config.yaml
n_layer: 10
d_model: 192
n_head: 12
n_kv_head: 12
head_dim: 32
d_mlp: 768
vocab_size: 5382
activation: "squared_relu"
norm: "rmsnorm"
norm_place: "pre"
norm_eps: 1e-05
positions: "rope"
rope_base: 1020.0
rope_fraction: 0.5
qk_norm: true
attn_scale: 0.306
bias: "qkv"
tie_embeddings: false
parallel_block: false
extras: ["some layers without attention", "local attention windows", "shifted keys", "exclusive self-attention", "capped logits"]
init: "uniform"
init_std_qkv: 0.0275
init_std_o: 0.00435
init_std_up: 0.0275
init_std_down: 0.00308
optimizer: "adamw"
lr: 0.00258
beta1: 0.9
beta2: 0.99
weight_decay: 0.077
lr_head: 0.00948
warmup_steps: 346
schedule: "wsd"
decay_fraction: 0.607
decay_shape: "sqrt"
final_lr_fraction: 0.0
batch_tokens: 16384
seq_len: 1024
doc_mask: true
train_tokens: 118600000
steps: 7239
dataset: "wikipedia_en"
Each number is 50 + 12 x the weight over its row's rms, rounded and kept within 0 to 99. Layers, rows and columns count from 0. The size before them is the row's rms in percent of the matrix's.

# layer 2 MLP up, 768x192, rms 0.0963, rows 573-627, columns 64-127
067:51 45 61 58 70 50 53 44 65 55 64 64 58 25 38 44 40 40 64 43 63 44 44 27 59 46 43 41 59 47 37 75 42 39 55 43 37 44 59 31 42 57 58 52 27 53 44 38 63 41 51 66 45 45 58 53 66 36 29 44 60 47 39 71
071:46 53 54 64 60 38 45 46 50 32 49 62 61 46 51 49 55 34 64 63 50 67 38 45 65 43 38 43 54 34 49 72 45 47 59 51 31 35 67 57 61 44 64 50 42 43 55 57 41 36 64 47 41 65 63 52 62 52 29 45 48 58 30 66
126:67 38 47 36 44 70 39 66 54 40 50 68 45 30 54 29 54 59 32 38 67 74 55 53 53 21 40 32 48 48 41 44 26 35 45 56 56 51 48 49 44 44 39 40 47 53 49 52 24 41 59 74 44 38 51 71 46 47 24 37 73 61 30 53
064:61 45 66 50 58 50 20 34 67 72 50 56 49 40 40 53 37 43 62 37 57 55 48 45 53 57 46 35 42 51 64 60 51 47 38 47 45 12 57 18 48 75 54 37 31 54 51 45 49 35 57 28 47 26 51 51 63 35 53 34 56 42 36 74
101:67 41 45 53 50 43 56 66 51 46 47 61 20 63 64 41 53 43 33 59 47 38 44 55 34 50 61 55 50 69 38 61 61 49 39 49 58 53 59 34 51 56 42 54 54 49 56 30 25 47 41 35 44 45 42 46 43 33 58 39 68 47 47 44
133:53 40 62 61 63 44 46 57 50 63 59 63 83 32 48 66 49 55 54 56 46 46 59 36 59 57 42 29 59 33 44 53 49 57 51 65 48 54 65 33 33 48 65 54 42 60 69 39 44 54 55 29 59 48 64 61 44 39 31 45 28 54 48 63
134:41 65 39 44 60 43 38 41 35 60 53 68 45 59 51 45 48 24 60 57 44 57 34 38 73 65 45 44 44 45 65 77 61 46 52 44 49 56 55 33 45 40 34 40 27 39 47 58 47 54 62 45 40 39 48 40 42 40 42 32 42 34 41 58
108:62 58 55 46 50 38 61 60 70 38 57 37 65 41 38 44 56 23 64 40 56 51 41 53 50 26 54 45 48 46 36 53 39 61 31 48 49 29 47 44 60 42 48 55 70 38 42 63 38 45 54 41 62 22 60 46 59 44 52 42 56 52 46 66
103:72 49 58 56 45 62 32 30 41 38 52 49 39 57 81 41 37 35 40 42 50 60 54 39 39 72 52 44 38 52 44 50 32 45 38 44 45 61 38 35 44 65 72 36 44 52 48 46 40 40 67 58 47 42 49 63 52 48 60 50 45 52 39 60
060:59 47 52 56 60 67 41 39 54 40 55 55 43 41 63 36 35 39 63 48 46 57 35 43 68 45 50 32 51 53 42 63 27 30 45 59 42 48 59 39 51 53 52 44 68 50 36 43 49 43 49 53 54 54 59 49 72 51 41 47 40 43 40 56
100:47 41 42 53 49 62 49 42 49 63 42 64 54 57 48 63 31 48 49 42 66 39 37 30 40 61 37 57 67 39 48 56 53 48 50 35 41 59 52 58 66 53 37 42 38 38 56 68 29 47 43 29 53 50 56 34 55 59 55 40 51 67 48 45
122:78 54 58 61 58 49 52 35 69 54 64 46 55 49 55 57 49 51 44 55 38 62 54 55 79 49 46 62 42 53 49 38 26 41 41 43 35 43 45 27 34 50 68 56 57 38 46 54 67 57 75 51 28 54 63 49 62 65 59 62 52 46 41 53
133:66 67 53 42 46 67 26 40 46 36 34 73 49 51 64 46 45 53 61 38 39 46 28 64 58 43 42 51 46 49 26 52 54 56 55 54 45 32 57 55 38 42 51 42 64 40 47 64 63 61 53 55 41 52 47 69 71 44 43 48 27 44 58 63
053:66 53 46 54 58 59 45 27 55 47 51 70 54 46 40 51 32 26 73 55 40 72 39 42 61 54 31 48 40 49 59 61 46 43 40 43 47 48 69 35 57 42 55 39 47 46 57 51 34 42 69 76 53 48 50 54 66 57 50 56 51 46 26 66
115:36 49 55 43 37 49 31 39 58 28 61 52 43 44 51 22 61 63 52 56 61 43 41 33 63 46 41 55 63 32 52 76 29 59 67 43 59 53 58 40 44 41 47 55 43 49 77 41 25 65 50 49 66 28 52 46 49 51 49 56 56 70 62 57
042:58 53 53 56 53 53 42 35 57 59 58 64 29 35 46 42 54 56 55 49 68 32 46 46 56 57 44 34 50 34 41 59 64 56 47 48 62 52 38 34 50 56 63 60 47 45 75 37 49 53 54 61 47 53 65 65 39 34 49 37 40 45 32 68
136:62 54 69 52 50 53 41 49 52 56 80 35 68 50 45 47 44 57 63 38 55 54 45 28 39 45 58 30 49 35 27 65 64 50 43 45 38 47 61 48 57 75 38 45 29 33 54 31 70 32 40 66 38 47 65 43 20 61 54 39 50 49 43 54
133:44 54 44 54 49 67 26 42 44 71 61 57 25 31 40 43 34 49 62 31 53 44 32 44 55 43 48 39 35 41 38 41 74 26 52 51 73 27 50 36 33 55 39 43 31 62 56 63 52 58 48 66 53 38 42 61 50 48 48 36 72 55 48 82
121:76 58 65 39 67 49 48 44 59 50 75 58 48 32 51 61 39 55 50 48 55 51 57 30 53 58 47 44 26 48 64 59 64 38 54 77 42 58 60 46 45 51 51 49 45 25 65 66 51 48 61 49 50 48 45 65 61 33 56 57 48 33 58 47
058:52 51 62 46 33 56 38 32 53 55 55 59 45 25 52 45 43 45 73 51 54 50 39 38 56 58 50 28 65 48 52 63 45 45 55 42 43 49 66 31 41 63 65 50 42 57 61 53 75 58 56 56 54 50 53 47 60 48 39 45 48 40 27 64
113:48 44 51 53 50 40 41 31 46 29 35 57 55 51 77 67 25 49 54 37 34 37 34 51 65 51 50 62 41 67 30 54 60 39 53 39 43 52 35 38 50 53 39 33 60 44 61 27 40 47 49 72 54 37 47 62 46 50 60 44 45 58 53 50
060:53 52 57 42 61 46 55 35 61 39 60 72 57 44 53 40 36 19 63 55 56 63 29 46 60 58 40 33 42 28 73 51 22 40 39 53 56 37 67 46 58 39 55 52 47 37 62 38 49 41 60 61 50 44 52 53 57 44 49 37 31 57 23 60
096:57 53 56 46 65 70 46 52 55 55 50 66 45 45 59 49 45 62 63 41 54 56 44 34 55 57 38 55 59 31 43 42 35 42 53 35 66 50 42 48 36 43 39 45 56 43 40 44 62 37 42 52 62 62 50 65 77 64 41 37 51 58 48 64
102:30 48 51 62 49 60 59 43 46 38 57 49 28 48 58 64 34 43 61 56 49 41 56 64 52 46 49 49 44 45 38 62 46 57 45 63 77 59 49 47 45 44 54 57 51 62 68 56 50 64 65 41 39 51 44 54 32 64 56 47 62 64 48 48
097:51 48 62 38 71 59 48 42 44 63 51 77 46 45 41 26 39 62 46 69 55 48 44 59 41 61 59 38 42 30 48 43 56 40 39 51 40 54 41 44 64 34 50 38 43 44 39 61 58 47 43 46 49 57 55 59 65 72 32 53 54 56 23 62
110:41 19 49 63 43 30 41 53 41 54 50 54 73 29 45 54 34 51 32 73 61 46 32 37 79 29 33 37 47 44 40 50 72 39 54 40 36 41 47 62 44 61 39 57 47 36 54 62 60 41 44 35 42 60 39 57 44 59 46 48 37 39 41 58
119:56 52 34 43 64 33 51 53 54 63 68 68 57 48 57 41 52 49 88 42 42 57 43 51 49 48 46 35 39 34 50 57 31 46 47 27 40 51 45 37 44 57 57 55 45 26 40 42 32 59 57 44 54 58 61 42 41 43 53 39 55 30 51 64
117:61 40 51 62 45 53 53 62 65 32 36 37 65 26 46 55 27 39 55 58 34 65 30 22 65 35 42 54 60 32 39 34 52 56 51 63 66 36 52 33 44 51 68 59 43 46 38 52 72 25 57 58 55 52 56 28 41 45 41 44 74 35 54 41
114:53 33 45 61 42 67 48 46 46 44 51 42 49 54 62 37 39 48 55 58 59 43 60 53 50 48 49 57 61 44 23 52 51 68 74 49 30 52 55 48 31 67 43 50 56 64 57 26 43 60 49 63 29 72 42 33 47 61 48 35 41 59 40 57
110:44 56 52 53 42 53 30 25 45 63 53 64 58 45 45 40 62 39 90 59 60 67 48 39 53 46 53 55 58 22 47 48 61 43 79 32 65 42 59 47 37 53 49 37 51 40 51 52 36 26 55 44 62 59 52 38 50 49 41 56 32 53 31 80
118:62 62 61 44 57 35 43 50 54 64 72 56 43 30 61 39 63 41 67 36 55 53 31 31 57 45 46 44 51 47 29 51 46 36 62 32 48 46 79 44 59 60 39 37 40 36 47 52 54 44 47 45 69 58 68 36 69 71 59 30 50 54 54 70
068:69 50 56 63 65 52 39 39 59 45 66 71 51 42 47 42 39 46 62 52 48 63 32 36 59 52 34 37 38 42 59 61 28 44 39 61 27 49 56 33 56 46 57 39 49 45 39 55 44 39 72 70 41 67 51 56 64 58 51 51 36 53 19 60
057:68 53 58 52 52 67 39 38 46 41 74 59 91 50 44 50 19 36 64 55 43 51 31 44 59 42 50 46 57 32 51 71 44 39 36 52 62 39 55 33 59 52 51 49 47 34 67 50 50 40 64 71 54 49 54 64 54 34 39 50 57 58 36 61
112:72 58 72 38 51 57 64 29 70 49 53 59 52 63 58 50 48 60 45 56 34 76 51 49 53 68 42 52 23 60 56 50 44 47 48 43 28 63 32 46 60 24 62 38 53 43 34 42 41 40 68 65 30 71 44 85 57 43 47 67 73 46 37 56
102:46 54 54 52 69 51 48 59 40 59 53 48 44 46 54 45 47 46 55 70 47 50 43 43 46 64 40 64 48 33 37 54 28 38 61 34 43 50 62 61 60 37 35 55 65 60 40 25 40 47 76 33 38 58 46 40 51 71 46 40 31 54 50 71
072:63 55 51 63 67 70 50 39 66 50 60 74 55 40 57 47 39 40 76 47 37 72 38 52 80 57 37 32 54 26 54 63 34 42 38 63 37 46 73 38 53 35 46 41 44 39 42 52 51 38 58 72 38 57 68 46 69 53 46 48 36 57 34 62
119:54 56 47 79 78 63 50 51 47 78 52 67 54 43 50 49 31 38 50 42 36 55 58 32 63 61 46 44 48 36 55 61 35 46 63 39 33 59 51 16 68 46 61 66 33 56 54 34 47 51 46 61 26 44 51 47 60 61 53 51 52 56 46 62
108:75 48 38 57 61 65 52 32 47 27 36 35 46 39 41 38 34 59 53 49 46 45 51 50 48 31 43 41 38 41 51 58 15 67 29 24 27 36 44 51 40 44 41 42 56 52 57 18 68 50 66 63 37 54 64 61 46 57 26 50 45 22 60 62
110:68 38 45 58 72 64 55 60 81 45 48 69 55 53 57 32 50 38 71 48 53 58 33 49 43 45 53 43 62 47 50 64 49 49 78 51 56 56 59 30 53 51 52 49 56 53 35 42 37 41 54 53 37 58 74 44 52 51 53 36 31 43 45 64
107:53 41 41 39 50 49 42 25 58 63 62 57 63 28 65 51 83 46 65 32 52 46 42 49 60 66 40 29 55 47 53 65 20 63 54 59 53 50 45 42 57 52 53 61 52 49 38 25 46 55 52 37 41 58 46 57 45 59 31 55 38 33 42 47
109:74 51 67 64 60 26 65 55 65 53 72 64 53 41 71 63 58 43 80 49 43 55 53 41 51 49 54 47 67 50 63 62 59 41 75 57 53 58 50 26 46 59 57 60 49 50 66 51 32 55 54 58 49 38 35 41 41 42 44 49 61 38 62 56
109:56 38 73 39 48 40 52 64 43 51 61 49 48 27 61 39 46 50 63 57 46 46 48 15 54 44 52 51 53 52 55 45 31 58 62 40 77 37 47 28 44 40 79 40 53 14 59 57 47 47 54 52 50 44 51 48 48 56 60 46 49 65 65 56
047:67 46 51 42 65 51 33 42 62 42 45 70 54 37 31 47 38 38 62 50 41 64 42 43 65 44 51 49 40 40 62 63 28 54 29 44 46 35 68 36 69 37 45 47 33 24 57 48 38 37 62 72 52 53 58 52 52 61 54 49 48 51 18 61
122:47 44 60 47 58 52 60 57 35 53 42 56 53 43 61 18 51 52 59 57 59 54 56 59 39 60 43 53 34 45 44 43 36 52 64 56 57 40 68 55 44 63 37 22 42 49 56 19 74 53 64 56 32 45 48 64 53 60 52 68 49 33 53 70
120:61 45 52 51 44 65 30 53 63 54 72 41 46 45 73 51 47 50 62 47 41 74 40 65 56 51 45 62 23 56 23 52 41 44 38 40 47 48 58 54 53 48 37 58 52 45 59 29 59 41 24 54 53 36 51 40 53 61 52 43 53 55 52 55
111:42 41 52 77 44 48 57 55 50 56 46 56 76 60 58 47 47 49 47 58 45 58 58 62 60 55 26 41 59 48 57 74 50 60 19 51 39 48 54 47 69 43 49 51 18 32 66 52 56 65 60 64 51 41 57 66 56 47 24 56 30 52 37 51
110:42 37 50 55 39 51 48 58 40 27 38 53 67 57 74 33 47 46 52 50 64 58 42 30 41 43 54 65 79 63 50 57 17 56 48 38 49 69 64 69 46 49 46 41 32 32 40 54 47 40 68 61 45 45 49 51 52 62 45 39 57 57 48 55
090:47 21 55 36 68 42 47 35 50 56 49 40 52 55 41 50 50 43 53 45 62 71 27 47 52 38 44 35 61 56 63 46 58 56 54 63 43 44 55 38 49 36 50 66 37 46 33 43 62 54 33 61 59 51 56 55 59 55 65 47 49 52 43 52
100:34 43 23 57 55 67 51 41 34 52 53 39 53 54 54 53 45 54 61 47 61 60 49 59 37 59 50 69 61 23 36 58 44 55 61 63 47 31 72 66 62 33 42 45 49 66 59 44 46 35 41 15 50 63 59 42 49 39 25 58 27 36 61 63
092:78 58 54 61 62 79 37 57 58 43 39 56 55 32 45 38 50 56 74 26 33 53 38 48 50 55 55 51 46 29 38 63 39 48 51 55 42 36 43 38 36 78 44 53 69 46 50 42 50 48 52 48 44 77 46 46 53 50 51 46 51 57 37 49
059:53 33 55 46 59 49 42 39 60 45 46 50 38 44 59 48 33 30 61 47 73 48 39 34 65 50 39 47 46 46 62 62 49 67 41 57 46 47 59 35 57 48 54 57 35 38 68 41 48 41 53 73 57 28 44 68 63 51 44 49 59 45 26 52
109:36 67 39 70 41 58 39 36 49 47 82 66 40 40 44 47 59 28 54 17 52 48 40 54 47 65 39 43 43 44 62 49 38 54 65 38 43 43 51 49 38 55 49 54 47 54 36 55 40 34 46 49 34 69 69 43 54 56 51 40 57 57 45 44
082:60 44 48 63 68 55 56 48 55 64 41 72 56 42 46 37 32 36 76 58 39 86 30 34 62 51 41 43 51 55 48 60 43 39 42 49 55 39 70 44 47 44 46 38 44 44 66 63 44 49 57 50 44 56 53 51 70 56 57 49 37 58 27 60
116:66 78 48 48 44 52 52 46 44 54 61 58 58 33 42 27 27 62 47 55 59 48 33 59 52 59 51 46 50 44 38 43 57 59 43 56 39 70 73 32 48 44 45 33 35 20 22 15 56 38 47 46 42 52 72 57 49 38 52 68 38 50 46 58
066:56 48 53 52 45 53 43 40 67 61 57 54 43 40 56 30 34 34 63 28 36 61 30 41 44 52 33 43 48 54 63 88 46 46 41 77 30 40 72 31 52 40 53 41 36 47 63 27 48 39 69 66 27 47 62 49 50 31 53 43 44 48 35 56
# layer 2 MLP down (transposed), 768x192, rms 0.0959, rows 573-626, columns 64-127
057:36 53 45 33 53 49 48 49 43 52 57 59 47 58 49 68 64 53 52 50 44 85 46 55 49 42 59 41 44 42 57 41 56 50 42 51 71 38 77 55 38 55 46 60 52 35 64 48 44 27 51 54 53 79 40 53 44 72 46 54 39 58 58 71
066:58 63 55 39 46 51 82 58 51 38 49 38 60 56 51 72 35 47 52 47 40 73 62 41 61 32 41 50 47 41 59 58 68 42 62 56 35 61 53 51 54 75 66 68 45 38 32 69 44 44 60 58 55 71 33 64 39 49 80 65 50 60 63 47
124:65 30 40 33 50 38 46 52 72 78 41 43 61 53 42 42 31 63 75 48 56 33 55 50 50 52 42 29 48 47 58 41 53 49 46 65 55 44 42 84 30 60 62 58 56 76 53 58 56 46 41 44 59 58 47 37 53 36 42 62 39 80 24 35
060:66 64 41 50 42 58 61 46 40 41 43 55 56 65 53 61 32 50 49 80 58 53 25 35 33 43 51 70 32 52 41 56 55 47 48 71 60 49 46 37 53 45 46 70 77 44 22 59 68 44 55 55 41 65 49 51 39 61 23 56 66 56 65 36
116:50 60 53 62 58 48 45 54 43 55 57 43 49 43 50 46 46 40 53 58 43 50 47 44 60 53 75 45 50 46 41 78 54 68 38 56 46 45 50 56 43 54 49 45 32 59 48 46 52 43 61 76 55 35 48 43 59 59 44 58 50 29 47 68
127:37 51 48 66 34 67 58 58 57 54 47 54 60 36 48 52 42 41 71 54 62 39 57 20 40 68 39 46 69 61 50 53 48 49 46 62 54 81 46 68 22 64 43 68 53 54 54 71 45 64 49 62 60 67 55 71 52 49 67 32 70 57 77 42
129:44 46 56 43 48 41 87 62 62 54 51 50 53 31 35 73 55 71 33 63 42 57 56 47 48 35 65 39 62 39 49 61 46 71 62 52 33 46 68 67 56 47 27 50 48 68 52 48 52 58 37 63 60 55 39 56 64 55 28 42 48 35 37 57
120:69 48 46 51 42 30 52 45 56 43 46 48 57 38 31 46 59 45 38 56 27 54 71 49 50 42 54 51 45 51 52 26 61 74 54 43 64 72 24 51 61 58 52 53 63 48 48 57 52 46 66 34 70 28 63 44 62 33 49 33 52 45 54 73
107:53 65 49 65 30 55 33 45 74 42 51 36 56 30 49 74 32 54 56 73 52 61 48 49 57 44 59 52 54 52 57 39 35 55 65 44 45 52 37 74 57 41 52 65 44 41 72 52 63 46 48 32 34 54 65 52 39 39 47 41 52 47 54 31
057:69 57 42 54 54 57 72 60 59 31 40 28 44 74 52 67 48 34 49 71 45 48 50 45 27 35 54 40 31 63 54 52 47 38 53 44 63 54 41 60 64 61 61 58 67 52 37 64 41 49 68 40 48 67 39 46 46 44 66 63 55 59 70 60
101:44 31 36 48 45 57 44 56 48 16 44 46 46 62 56 58 55 51 61 39 30 39 51 58 42 37 53 42 53 75 64 62 31 43 40 55 53 48 34 53 54 39 73 54 49 70 66 61 65 44 60 46 36 56 55 43 40 20 54 46 32 42 70 25
122:48 40 33 39 44 51 53 45 32 51 61 50 61 48 44 56 62 60 64 76 44 54 48 54 60 48 53 67 51 46 61 42 56 39 59 22 56 63 36 30 26 68 51 45 59 55 28 61 64 70 53 53 42 48 56 61 64 32 51 42 73 50 53 45
129:48 50 32 51 50 54 45 73 48 43 20 45 35 53 63 54 39 24 41 61 43 59 27 58 40 39 69 49 45 21 53 45 62 40 73 47 56 51 55 41 47 54 51 53 60 58 57 65 46 52 43 35 36 38 45 70 42 56 56 52 65 58 73 35
053:61 47 27 64 61 56 65 70 56 42 34 40 47 64 66 70 54 40 63 51 46 71 51 57 39 21 49 47 59 48 45 53 66 41 45 53 61 60 56 54 48 60 52 57 72 52 26 57 46 40 53 43 38 67 34 44 34 56 55 53 57 70 66 54
113:34 46 45 58 44 58 41 42 56 59 53 67 46 62 48 38 49 73 35 55 44 36 57 38 29 40 43 52 37 51 46 60 75 36 46 53 42 72 56 54 47 41 76 49 62 51 53 48 29 66 51 52 60 53 55 51 57 33 50 53 48 77 46 46
048:64 52 40 52 47 43 57 57 59 34 42 47 44 70 44 53 43 47 50 71 70 69 33 58 45 33 49 54 39 71 51 59 53 45 53 42 53 54 51 76 54 55 49 64 52 49 26 74 41 37 59 62 53 47 40 43 49 60 51 50 46 65 63 68
132:45 40 51 63 56 44 63 48 54 74 63 63 51 44 44 38 47 32 34 53 44 39 57 46 36 32 56 55 58 48 60 45 52 50 53 30 42 48 41 64 47 56 39 42 66 45 51 46 63 59 57 45 47 58 67 41 31 52 50 49 39 27 45 53
138:45 67 43 59 55 51 56 70 56 41 52 64 22 45 65 42 40 47 55 76 56 43 41 55 44 57 67 57 55 68 42 37 60 32 70 53 49 33 38 71 50 35 51 43 43 38 55 41 51 40 57 61 61 41 51 44 29 44 41 52 56 56 22 49
117:61 40 51 59 44 55 56 39 33 56 63 27 63 35 39 46 30 31 20 62 64 63 70 55 33 56 57 57 39 70 77 37 56 55 61 30 50 70 39 63 49 44 46 60 55 51 59 47 40 84 40 44 62 50 63 47 64 41 38 61 57 54 82 67
049:73 43 50 54 56 53 52 69 66 48 43 55 50 62 38 61 44 31 62 61 59 70 37 56 73 28 62 40 43 46 53 39 57 48 44 59 46 71 51 55 45 53 55 57 62 55 44 44 35 38 53 52 41 58 36 61 30 57 55 48 60 65 54 68
121:48 29 34 74 44 46 64 56 54 70 33 42 42 21 51 61 62 54 62 47 28 43 28 39 46 54 54 65 56 68 29 40 48 20 56 53 73 39 40 63 30 49 70 57 48 37 44 32 58 36 53 41 62 55 70 57 47 62 66 51 39 50 45 47
059:47 33 37 33 44 80 67 71 66 56 35 36 44 66 52 67 54 48 61 69 43 44 51 69 35 20 51 58 35 50 34 42 56 25 61 50 55 54 66 59 46 56 40 64 68 47 43 62 57 46 48 45 34 57 41 54 52 62 36 60 55 80 59 51
103:62 59 50 48 18 33 42 33 61 48 44 26 53 59 53 65 54 51 40 43 44 64 62 52 53 33 37 70 32 66 50 41 40 31 57 60 44 56 57 39 61 45 40 82 40 63 51 51 45 61 43 41 37 51 55 77 41 70 55 40 53 49 48 49
107:29 33 45 28 48 77 57 59 65 60 53 63 39 56 52 61 40 26 49 51 72 51 34 61 50 36 53 43 47 72 51 58 54 38 45 67 82 42 40 65 51 40 63 56 45 55 46 66 42 48 50 61 55 60 49 54 42 33 63 52 54 65 42 53
097:47 48 45 53 28 53 68 34 58 30 41 56 61 68 44 51 51 57 53 58 58 57 57 35 49 50 54 42 50 59 49 62 31 34 66 57 58 87 55 36 57 60 53 58 47 65 51 71 63 40 54 37 38 64 69 55 31 28 64 44 54 49 45 65
110:59 40 61 63 56 48 58 49 60 63 30 65 66 65 52 14 44 47 63 57 61 55 57 61 53 44 36 42 42 54 55 39 52 59 51 46 75 54 44 54 68 59 52 65 43 45 68 66 65 52 46 49 22 71 81 50 42 39 58 39 49 26 62 41
119:35 63 32 63 44 46 37 60 42 55 37 73 60 50 44 54 44 66 53 72 56 70 40 53 36 35 48 38 53 50 31 49 69 40 48 39 35 62 34 75 36 58 49 57 35 55 40 49 51 39 47 53 39 46 40 61 41 47 68 33 51 39 63 56
117:42 51 47 65 35 40 48 65 66 54 51 51 56 28 59 46 74 50 43 45 58 48 59 48 43 41 49 61 55 45 43 29 57 34 46 41 69 49 31 58 44 54 69 63 49 32 38 66 59 47 51 41 61 67 43 37 49 46 39 32 49 39 54 51
117:31 39 52 65 38 58 36 71 42 59 52 50 44 71 38 36 54 45 51 52 61 42 59 50 68 53 55 68 49 71 44 43 66 38 65 52 47 54 50 65 38 53 51 70 68 56 42 43 46 58 41 42 41 54 35 22 44 42 59 42 53 55 45 80
108:80 40 53 40 57 56 52 56 69 29 35 72 53 41 52 66 53 52 54 65 59 48 48 70 49 46 38 48 52 68 47 17 57 62 54 49 61 34 44 52 67 42 37 31 45 47 37 53 50 60 47 34 37 37 33 76 49 48 40 50 42 36 52 36
118:66 59 38 43 44 48 61 46 64 72 49 54 30 30 49 68 76 50 54 61 35 25 34 34 22 61 45 51 56 45 48 52 43 26 26 54 44 50 67 71 54 48 41 42 52 40 46 44 73 63 33 34 57 62 19 39 47 47 50 51 52 45 74 53
051:55 69 44 51 47 57 82 72 60 43 47 27 64 74 78 56 42 37 57 66 50 73 63 36 42 33 60 56 45 50 48 52 54 37 45 47 58 55 65 69 44 60 54 64 47 43 33 59 50 37 54 51 50 70 46 55 41 68 61 67 52 57 56 50
057:42 48 43 70 49 53 46 49 62 46 57 51 36 50 70 52 22 38 70 36 56 51 60 57 37 18 56 44 62 58 34 59 82 42 48 54 53 66 55 64 47 77 41 45 47 66 26 53 30 52 62 51 65 63 70 52 47 62 43 57 65 54 58 69
108:35 47 19 42 55 47 57 64 32 41 50 43 34 51 43 70 31 63 59 48 47 46 55 35 41 44 81 72 46 65 57 54 59 54 64 48 48 47 63 67 51 45 53 52 58 43 55 61 51 39 39 40 59 60 54 66 35 40 35 52 44 69 68 47
102:49 30 65 48 52 64 43 76 43 61 48 62 42 53 61 26 44 45 42 53 50 30 40 68 50 49 32 51 52 66 56 39 46 26 56 56 64 51 42 51 33 45 58 61 57 66 52 53 50 63 51 52 47 30 49 50 46 40 36 39 38 36 47 45
052:53 64 45 62 51 69 74 68 48 47 44 23 40 62 73 74 51 34 62 65 28 56 52 57 45 42 45 54 45 64 47 70 57 40 61 54 68 60 67 65 54 55 58 52 52 60 37 60 52 58 63 55 51 62 46 55 50 71 56 60 59 61 66 51
117:54 53 33 45 33 62 51 79 54 38 43 58 55 55 44 49 38 42 57 45 64 46 42 53 44 30 45 42 81 34 54 69 65 48 36 40 46 63 46 53 38 33 21 62 41 62 26 56 48 45 43 57 57 71 47 45 39 82 39 35 47 32 44 55
123:55 63 63 28 57 59 51 32 42 23 36 44 28 57 31 59 57 45 37 37 55 52 53 42 39 31 56 73 48 61 59 43 68 63 50 28 44 44 62 53 35 35 51 30 44 40 38 59 51 38 45 54 57 40 38 30 36 42 53 61 48 52 70 56
115:51 64 29 39 32 70 36 52 55 53 44 71 46 51 42 50 33 48 47 56 45 43 49 53 62 50 55 59 32 44 67 51 43 42 67 58 51 65 48 72 39 47 41 73 61 61 72 29 45 58 28 64 10 59 52 42 37 44 71 44 43 41 61 45
098:57 36 35 43 34 50 36 65 63 63 49 70 55 37 54 49 26 66 47 45 39 47 29 47 45 38 45 58 63 63 55 18 58 52 54 27 43 56 33 50 55 63 56 78 46 60 38 66 43 46 61 29 40 52 35 62 40 59 53 35 63 52 51 29
108:51 54 51 31 55 50 50 58 44 38 53 56 37 62 47 47 31 56 75 47 51 44 68 67 48 35 53 51 64 72 59 62 63 60 35 28 34 45 46 67 22 55 66 78 46 42 50 65 69 53 43 34 49 42 52 48 48 39 40 58 47 38 92 52
104:40 41 52 62 45 57 58 40 51 45 58 41 53 55 65 32 38 57 46 64 45 54 43 22 59 42 51 84 58 33 33 64 48 29 42 37 53 47 38 37 43 67 44 47 35 60 54 66 51 48 42 53 70 60 26 40 58 44 49 57 40 55 47 44
042:56 50 43 61 43 63 61 62 61 46 45 34 49 78 77 68 44 42 62 58 49 76 49 49 40 28 57 53 57 57 45 57 64 39 42 49 66 63 60 62 42 64 53 65 71 57 38 65 39 46 64 51 46 63 41 38 47 72 57 57 61 59 66 51
116:53 45 53 46 41 67 69 57 24 36 34 47 37 55 67 79 71 72 65 53 49 40 58 59 43 57 46 42 50 66 52 49 65 38 44 52 50 58 60 56 44 60 37 36 78 46 50 54 38 63 43 38 50 59 45 44 78 42 51 41 48 55 38 56
124:35 65 42 62 47 56 32 45 46 62 51 48 45 40 52 47 64 35 46 59 34 45 39 60 33 51 61 54 55 56 19 39 58 34 58 44 36 74 48 55 53 36 41 60 33 57 40 58 51 70 43 51 18 42 13 48 40 31 70 47 50 70 53 39
110:38 55 46 54 41 66 50 41 43 43 38 37 50 57 59 49 62 53 20 38 58 22 68 35 48 57 22 40 75 53 51 49 41 44 56 48 78 68 50 49 64 63 57 69 59 37 52 51 51 52 41 58 37 47 69 69 38 39 37 54 67 66 49 65
114:38 43 47 37 52 48 50 81 55 49 38 48 45 64 50 49 68 52 55 61 59 36 65 58 56 49 53 62 56 76 50 64 46 42 69 54 47 60 54 63 23 52 65 63 42 50 34 46 31 42 65 53 51 57 47 28 45 51 45 41 71 43 45 67
094:47 44 41 52 19 36 53 57 41 36 36 55 64 44 64 47 65 46 49 54 36 44 63 57 44 45 55 55 67 51 44 40 64 36 76 30 69 68 44 52 36 33 35 74 60 40 44 67 52 63 62 35 39 36 60 70 41 42 43 42 71 69 72 32
100:56 37 64 34 49 49 40 52 44 41 41 50 51 55 66 35 44 53 37 30 52 49 43 64 54 42 39 50 40 72 56 46 34 36 49 57 53 73 62 41 44 43 59 53 50 57 44 34 50 37 46 29 34 45 48 75 12 46 34 46 51 48 66 41
105:64 54 46 42 58 38 43 66 40 33 39 47 40 52 63 55 47 65 44 53 36 53 47 56 61 15 62 39 59 63 63 55 37 55 64 31 51 61 75 76 23 63 70 71 81 57 40 57 47 48 48 45 43 53 61 50 32 55 53 42 34 46 49 46
060:57 59 50 45 56 41 47 73 39 30 80 38 63 60 50 54 51 45 47 43 47 60 50 82 41 31 59 53 55 58 40 51 63 37 57 47 57 65 50 59 49 59 52 50 54 54 53 71 55 49 43 32 34 64 42 44 32 47 64 56 64 42 63 63
113:41 47 40 47 37 45 57 54 40 31 50 40 38 66 40 55 47 49 52 49 55 55 52 59 51 68 25 60 67 43 58 40 48 44 61 39 66 45 50 61 42 61 53 49 51 39 52 40 29 41 33 57 29 61 52 61 76 54 82 30 74 50 70 58
068:64 63 37 59 74 86 45 37 61 41 58 43 49 52 80 62 49 49 54 55 56 51 70 69 36 36 35 62 52 54 60 60 63 36 35 51 50 47 72 56 57 57 51 54 78 51 65 57 31 36 55 52 41 48 47 54 39 63 46 53 36 50 80 58
107:50 51 57 36 71 37 52 30 49 47 31 70 39 43 40 73 44 49 25 63 51 48 47 36 55 74 78 37 46 26 50 42 13 45 62 50 56 54 48 49 74 66 35 35 44 59 60 54 40 57 40 59 35 58 52 58 46 48 35 54 57 60 37 41